From a checkpoint of a small transformer trained on Wikipedia: 14.6M parameters, 692M tokens.
Each number is 128 + 24 x the weight over its row's rms, rounded and kept within 0 to 255. Layers, rows and columns count from 0. Numbers have three digits each. The size before them is the row's rms in percent of the matrix's.

# layer 6 MLP up, 832x320, rms 0.187, rows 43-83, columns 160-319
103:112124149131153141138165112123123166112098111134124120119150122124105140134164108129121119124137121120134120123146116132111141171088133121148134112112107174118128124142147151165161124115145145168062114129123100116132117117186105131154135122113104118150136132128117099113099128115110104142173107134118110169095109105091165134125141117115115156122118161130184144137155155155125149138074110136101144134126148102116117133127128160137143152156120147120115145127121092086086150133140110
111:152125113103140122058112149156110098127178115105132155091133065111149143162142117109114135139086167137120162148134162175130147120154169119113112143109155090123105121109098135124135113135097115127112175139168135126121069104157137159136092154127130096116161158147105111103134113117137122145119149117131096118099121108060138140119149183117103121163107132141153119148125136100148161114154150109119200140115163098147123140121158113128157126133136112085115076143156091104129049069105113
104:092139142126143137088103138091135137123128088142120135106142158092075139125151166142158112086147154148123124134185135122101152142130145104151166122154140092169126141135146117136148113159116137112119139169144141136119111165103113104131158114141127171108141085151168140161147135145158121140096123133109153129101091124156114130139139111130123125150091110115120159172127126146156118125150138153132118136107142154143133160093138119088133101094129171107140141115106151151087116160130094
103:127132145103113108157179133137129094110125112080121100101157136132127133094116127126135110108113122180154106111083124118073134113137185092153129175078122143114138101093184150159152124106082153084139120139130124109134119119102072127137130078186131101128181112155126107130121116119152108106134115088124131137137119117076121142102112170144160113115070128156162123094130119121146139120092154123114150101119161113143097124136138105134116114133157129101101137154150119124135133168151100
099:111125108155122155132118095124143101127157128102082126141110134111117140081098123139119152117119104156156158136120129114104146112124146129199118142114088151153119170146120079114141098150144141143164089110117094147140134138149144115105151107132179154057162112116124070080163108132128144154127160123128109134133135113112109137139100118102105150163153136115135176130145134100107140125128127132126142130105105138148070117148158135153137131108113166131132117116106129121147156166137150
102:117187125096125141112145122104152182134132123108154097152128097132082104061154105098105162194128121141135155117146146125150149110154131132125140151157137116152098144107122142095136163162107103145130153094126126107128119124128151119107167157125139132120171114121123127070143122173160119148161135097103101137167109141091126134122107125152126149159140127167139149129147159151147123144141112096127158125133091159106106156148118159201185140151057104141161123118123144134128133104134102
101:103184112137133126136093138128119108152136094094110115123098135120149152132132127135107149123135094144133166104142111096104100116119132135128171131151141119121129111142118127131137128171117150123157085140151129138115140140061096133135095153167137125158137108136193145152094140162125171162085164107132132142139149103095150105142137128167145166191097124164137130086124122144146146127127116145137140134128124062120104134094082133091137083119133117116094111117090114106162125094141135
098:103133120132125141145109109123108135132138134119117078151141157112116114116111119125159147130103122099159156140101113117159151141135108106123140143102131121125113098140117125099139103127131138127163144150074141118147116118097086104131104116111090134150106132178090119139117107144145141123142109126153161135167176102165105170144122151142116140103106087149183156120152125099139087146134119164127134125111138086110144138157098154138190151070113089126098127110165124128093157087146144
105:170149094104114136105091163176090157117119151139153114154146164137115106113132143201193117120122140142131098139200130120156094118128174120186169148125123133126124144091158100168106124130132141138083130117090125133107141114126087107097147161107134141114141121113144075119135122118136090123088153181101134124186145137146108098145130143161087149157094107105153113137130150103111121141151152141120120139153143137087133106155150111131121096109123097122149135123099112137118169098128152
102:135115134167143130119107101114094129136146166166113107176129149142125105121171136120136134116116128125112120116090115149142126160126134164128142183134121117121170137138145128172157133082145132125103120137124126119087134112166137165140119097090173177131107130127113092086105114122167143132108122104129074135115117137169130115144121136119130066118101161126153131117170133154146141153158141159110116163117124115153127132165116110140058137124136096177166102151142126142137158110160130
098:160132117091117079143141121132134113139144127156115121143127109160121134168133130140143164135166116133121086088142100100124172169175157123153096145136102137150140121164122101141125131143125123082144089077141173127123124091108144144123160126132110131112095094143108163143161111122120144125138117113130124075105135123136098164084106133132094144106127113162160101123123147140127125139130144097129175113074091161110174141097095133130110084114134079132147131110087078103113160083086163
096:124124156078101139125112120114139113146111102168159150132158105151121138170135170079105114146134167157131142123157107093098133094125120156123098156122117101098139092133128118118100086138110147145100079097175128120157152135158129155102098127122133112137124142151143097114146151139155097155149116127115143108123108085121115176118120122165088106156144142181144113126128174129109082112141135117148182125119091111083144119144152150122112123144140133143137124165143112105135131142074115
100:140177138105134125186146127106140134144151138121106145111136158091110110131099122136111165151169155088150079149112120102170105069146095107154143131155074141184150134131114126138154103127100133139118131155158098119128153125163144129120108133171082131153155112152093124142101100144118124166139150143111122119144132136129160183175169132122130184134122086118092109138123142115111112102100117113126136097113121111121125165107132124121172146114136103131087112081160108144183097128141146
108:108093121135138114131171143126095123158152146137121177117165125155137134133139194144099143154177120131109109133140202120125146139069130137138148126170111096099130125079176140114150122134120099121114110143133056121127126161093152095146117126092164117145115144091142141157124149138080139120123121121122165108131126163144145136131136100153149131176138107146114144103140103160081083105124124074148128050125114122124153152134086115117146066131136145140102096131118120125154109146120180
103:132121169123106080109140121140092127153162125153063116140142146121104117161154140124143100116121146146155081144085149131170138159142153147125160116138125128116112094099149130134142128159156119115106125122093090106094158125136136135167155117151121160053095135082116156101173065148149094121123128149110100123154084083127169091128138095110153116169117161167126143147125167160117121124157117181135120121142145113149146122152120118127080112137089098110154087087090111120132147122154152
103:112109140095157163155136117125121165123116115093117145096148102127138108127124124111164146134114131115148089120085161111125169125146121148129144090161167129155109142161142043108140110146094145104131128111164115113172128113158132163134103114135166160161102123149143120128116125121149142128153118105140161144124127140126126125155133141161121126149148174143094127156105088117139154111154133114143168102130186098136159112113183104140103122122121085116107099105089124156112124145120137
098:128162129124125156118159117095141109126156109132108146142138105140145082117149089149164133122113129113107095107135133143110118091138166121123125119131103154126140136129099167121107122119143121127084101176124126102097115197100155136162117120111115101130136111129120138075124157153148098165111101131096072131087091133128105160102123141147127114135135159113161136104086141131181108094152092124078106111110121100141108161104180080111126153103121171129149140157114106125125132167140166
098:087177119125128120173132098157149123120165106119117147097109130085101124128150101087112161113125172128105171142120102157120160111157145102147129077134153106135077120122141123078126127119143112122160113129140096099137121136114104144147166116118107151160084155128094117121133089139164111192115116113144164141150161143134117091124150169129127099126152099105111182128113130153127137106111152101114095092156186084123126117150159094117150135112110146124112144125150082095094170149102153
094:140119142130104140139120133134130150127161112130152096124111156132087142126153079160134139136140171171096123120079146087125085187132118044139157137112156144136142133136097091131125124101096134161116132097130153119150094125142128127128127143143154090135170115111121117105164121140121186103116122122105061063111141124132147174112080129105167144161134148153141095110156138146119120159075133108129140101115109116113189102159140147136149134144134115121175088112100104125139126136154118
088:137122108074110151097081104108113138107129168146152156140127087148109146174156105113171119134117125132133129109125165144144152123117094166162122145131125137125121113174145140138158141097129101108137088108125080165128091141110150126117087156138146147156142120135136139142105150106132131120127142152134115122152103073124119134126160127112084146129154132160127089102155150111072118137106107147101112138150113110137168123182095130124132131125101124135114119099133144124111084162154102
105:171104192102107205097116138117102102128121140117127142141123156091109066122142155148164114148108140104162132104122110120126146102094108126113128155089111117113119122129179141126118104109133095069109114132110121147107113173107178142134142114113122125107094169146156128127102136150141127102129100138149124134158166120150131112128108115098105117143145125130120139071105153131128142080132103117166103163118074136129123114137132090139124139131139152174114114116148109089138143119117159
099:094097129090123077132090109129150128115120153117118126143155127158109138142111099154131139126122113111165107131141165174099099142125117136134133119066114122144142103137138080164129162117132135140139150122137102098090119121150123121115103131130158131111154088111120115154136095088162167152094151181144109124118152137167158126135130163082115117103096140129163125148152132111122144124095102163127143150162122115102147162158132090146109152106146090130144124142111169150093171125121113
088:136140082144115127135084152123106145091158125156139144161140109146140175139130074155133136109168129157102159126115116137136150127116126103106135145126129113149137090113111111146082110097131120129171157162164141100112129131100115119094115155149138143132128110135097162194137115157140152176135154104149138154174157100131119141142145130098111083104146085148092103134145131115130106155189120122149129122087109145078115145152097141137110161137150146150125165107126124105151107137149117
088:135113135143182160142122189148128120110100120164116160108171136095103149121101132135184113098131104132151143151137115145126090108133111134131132150154124148139135105129096132138121138119095144134162172136105156116137134120086096107109138124194165129119156139105116160153098116142130129131112148129145145108147175103140098131118172074122112114132099128178095099132142068090132123114140104153165140135092116130129137079116139142126115114094143100137179090152119102108104115126148107
081:110128145155104132133121115141103126137148073135115185130186120172134126148128105130147119142109120144123147122134104095080124119136141110141145135146108092102144104105123119106120138110136122164124144146136163165129168101139103175144143102157147150081135106194109187121136143165080121103118151147131083137119141119140132123160144132143152113140150174135118141095163092150126104147103138095119105130127128140163140141188160125115110122102132139150117161094145117145128138134105151
102:114141136112119120167115130124103124119115149112145113129137128086107160117151129152120102126155126077136120112116121160107117132149089123079143107153111134134134138161102108135108115126172120066159081146178165120147123116159129142123118126118133127129130147095172136136108165104135105161140148053130146131145122160160088126134119138106123128084118100136131150145078140099133119135192094124116126140100134137136127151159171103145145151149177102118147093106110146123102144108124135
093:103119150144135114132181127148097128084124070156133116136145123142078131136158142120104111156131158077155118169127106119124122157102130135181146138096133157149144165151102144161116105132142100104117145186100155131108118154105139108097122088130158093155144102137154072166107152124130151144101119150145127160140130165126128127117116135136151139117117113172134136125151181122137145113151119102165127146166088106157122132143132135130116093139096179138129099154123159060130116132128141
097:116153138109065150131109125178163127160168088083110103106120114121181113134131116133119121129146141142133096139143142084133096109093197126150140131129125134087119126129114122100100128150143133137114106112060118167162110122114120111115151143148132171165118152187194138107110136130174133218134117113126124112126122104120108120139150126108120174133090077157138123127109149155128144129143147084173114130149109112161155110152142145140171106111105147130108122131132159120108105157122193
116:211141111121124127101121118150105071117095135106139158128120113112139148099125133168112126126077139177140117111113127116137095110134112084121127168139146105097109156137168137119122088085153111146101137109110125116161169114112133113122138151129108131150072134115176119128113134109120139138142121108115130147080162111105126114159092108101124145085149113134122135121123106159137136124169151154114142092119070144112117103131163153122113125110108092133089138176136147157151139143064087
107:133114114094110152099120141152097155105108133152133143118115165103144115120143134142118128115135116153145095138145103105087114143146135118139118089114121115138097090141162145086132124154140131108146132083135151097152114111135120137116153135155155113163125138137119121143072130184160111165111139186118060122135090129142099160153102117163129111159185133118103126116130086153175113139102163162099105158106104121087095067166148149142155135138131140163147136120117137134148138141157154
099:150103173149128152120103116124161153143101103074140131079148125129165195128172134090165162129125108146133188124137125148081155130140154141101140138149130105123199102104081111073145152142146158118125086121130145142137111147156111133157152080117141133154119121151095140135061104100169142121154100092139143118136162140079113146130172141121177160149087109137160121140133112125114143119103113117175142175141124117133091105107153113126142117141087108148143142116126114122140161102129116
099:113145109156135142133138088142110150109102133108126092127129134165104135142117107160123120191136109139104097120199109112104129148145095117120120086111100133101128124150091150152158092120133165160133123158122119094075144126132087229136139119167116141138110163111115140106120131103141119088129078083107130116135144164112120131110126136138153124128128069120067119128161130115153111095114141136139122127129106114178093134149141119120128163126165103138136167091108101153156113116129126
109:109143134097094108123129064164124148132134112152150124122139097137144107094167157113112089137084108122091136163171123166153126134097153127120087142168151138158153163162162111114151109090158127101143139125138079153134140123120119110144123122130119119170135168103155133117113164124157133130087134121132084132151099094164119143123093105169117136097116125143128119094141175173138092130096074071126131135113153149119096092115115137151150151126140104094114124136097098103126155126134136
100:092155115147133096140160117137168134101161118151120128138174096176127127108167127136112088151134143123132116137117145124139133134125141170131130114138151136119073127118075099146112112096132116118112168121128094136126127156176069139152094130143142118151118170147148143081114133143108101130123085101100169082144103146129150109114138098138113141093155104143106183130126135124116159133134164132107123135136163142118142123110126147134150156135091156116118119127156138151126132137098126
099:143147115155132117132144157136122095106147138151148106158135108101122114090136114184144159134141131097153101106109135136095126091103112169133120149132080197131147156088142155112150161151156118106083149114150097153111124087151152157104182158107130150146081082147152125127121133089117110122108107119131145143107067099153103103153144113147149117129118134187168114127144126129071181133088152147143163120145147136150101106143082116148114095129129126138168102155101130153125133167146126
095:167108113140094157114160123135080121156108102127134146137126134139109174145116104123203118103104101141097106141155150142116141127088148134091116119115138165098141102127149147119143138103180108119133074093123135138141151087131144070163122158145135104151123127115118111149180116116151154150144117123129138123131145153122147146086156107083133160145153142122114106153104106146123139090108109149134147138130132125070108115163119134162123154156168104121122131112155164104148143126108155
092:134144139159137133108157156138176132100150136134109121092119156144135165128091125109131118144082176146139150166149144135119067138149116121163110145142089107130069114120115075127110150113118099100089152126125109154128119123143069111127159133131083088104105104133124100112158143173122111126102167087128125117102162150124147125100175088191125151098121143115159110151142129114183108140113142172159130066138097121149084163153095095130098133130114098137175122104157139113102125124138161
092:138139075131145129132129154135110095166106131119109108120146103137103129157126168158131120116153094133166140121108133131103146129122082140138158092120115133137154089156101187155147107159153164136123089128151137136127137098156146156117139103129152129145099147120116079111104103178145125083152128149091111098077112100127117115114135152126116168099134094135139105134159112113183104140106121113191134129114132120127121130149160122145116139092125117135079151124144118157137142091128139
111:103115089168134132115143121077125108089077117124158136105110147175177109155114122142138133167169140154144114155119154112142122155096162174146143113107127141139125109110139146110102093134162115101121104129119137156128158144128090105124110096172128139109136168141099115144123154104175134150088084150130124096091108143133160158145141138139143164187126139150129140157134110129094125128171098134148153107132115146160109120099142146138094129127109121167102142101127137152107129161136126
099:148149166133144107148170078140160130137118125132109087150159116105101127079091134149128121131127156122079166118107134126140145091114116143104165128089145128153151083128081137154137150146120133104137140111126126132135095133154129145110138161133147143131116169186070149124155123115094172158142156124151160154175097118124107129151094144143127128144126090120174127140169156096125108112130168130129144132148121142173196112122138166140111110127067162109179123085132168160141130145140099
100:094161116102133153129139116119145125172138116111128105100091133120125115134139126118158159166118130151159091110105122089112123079101108176095132103120126119132138131128140145159126099147122152123110160144168147131155104104110150144114138178190112110160194129121115088132093169095123138118096105128132110083143154132163100153124121150158103099087133145173155119139099116101147130139128139137095110121097132109105180122124143168118161095104095136124161131134166142139109065146105135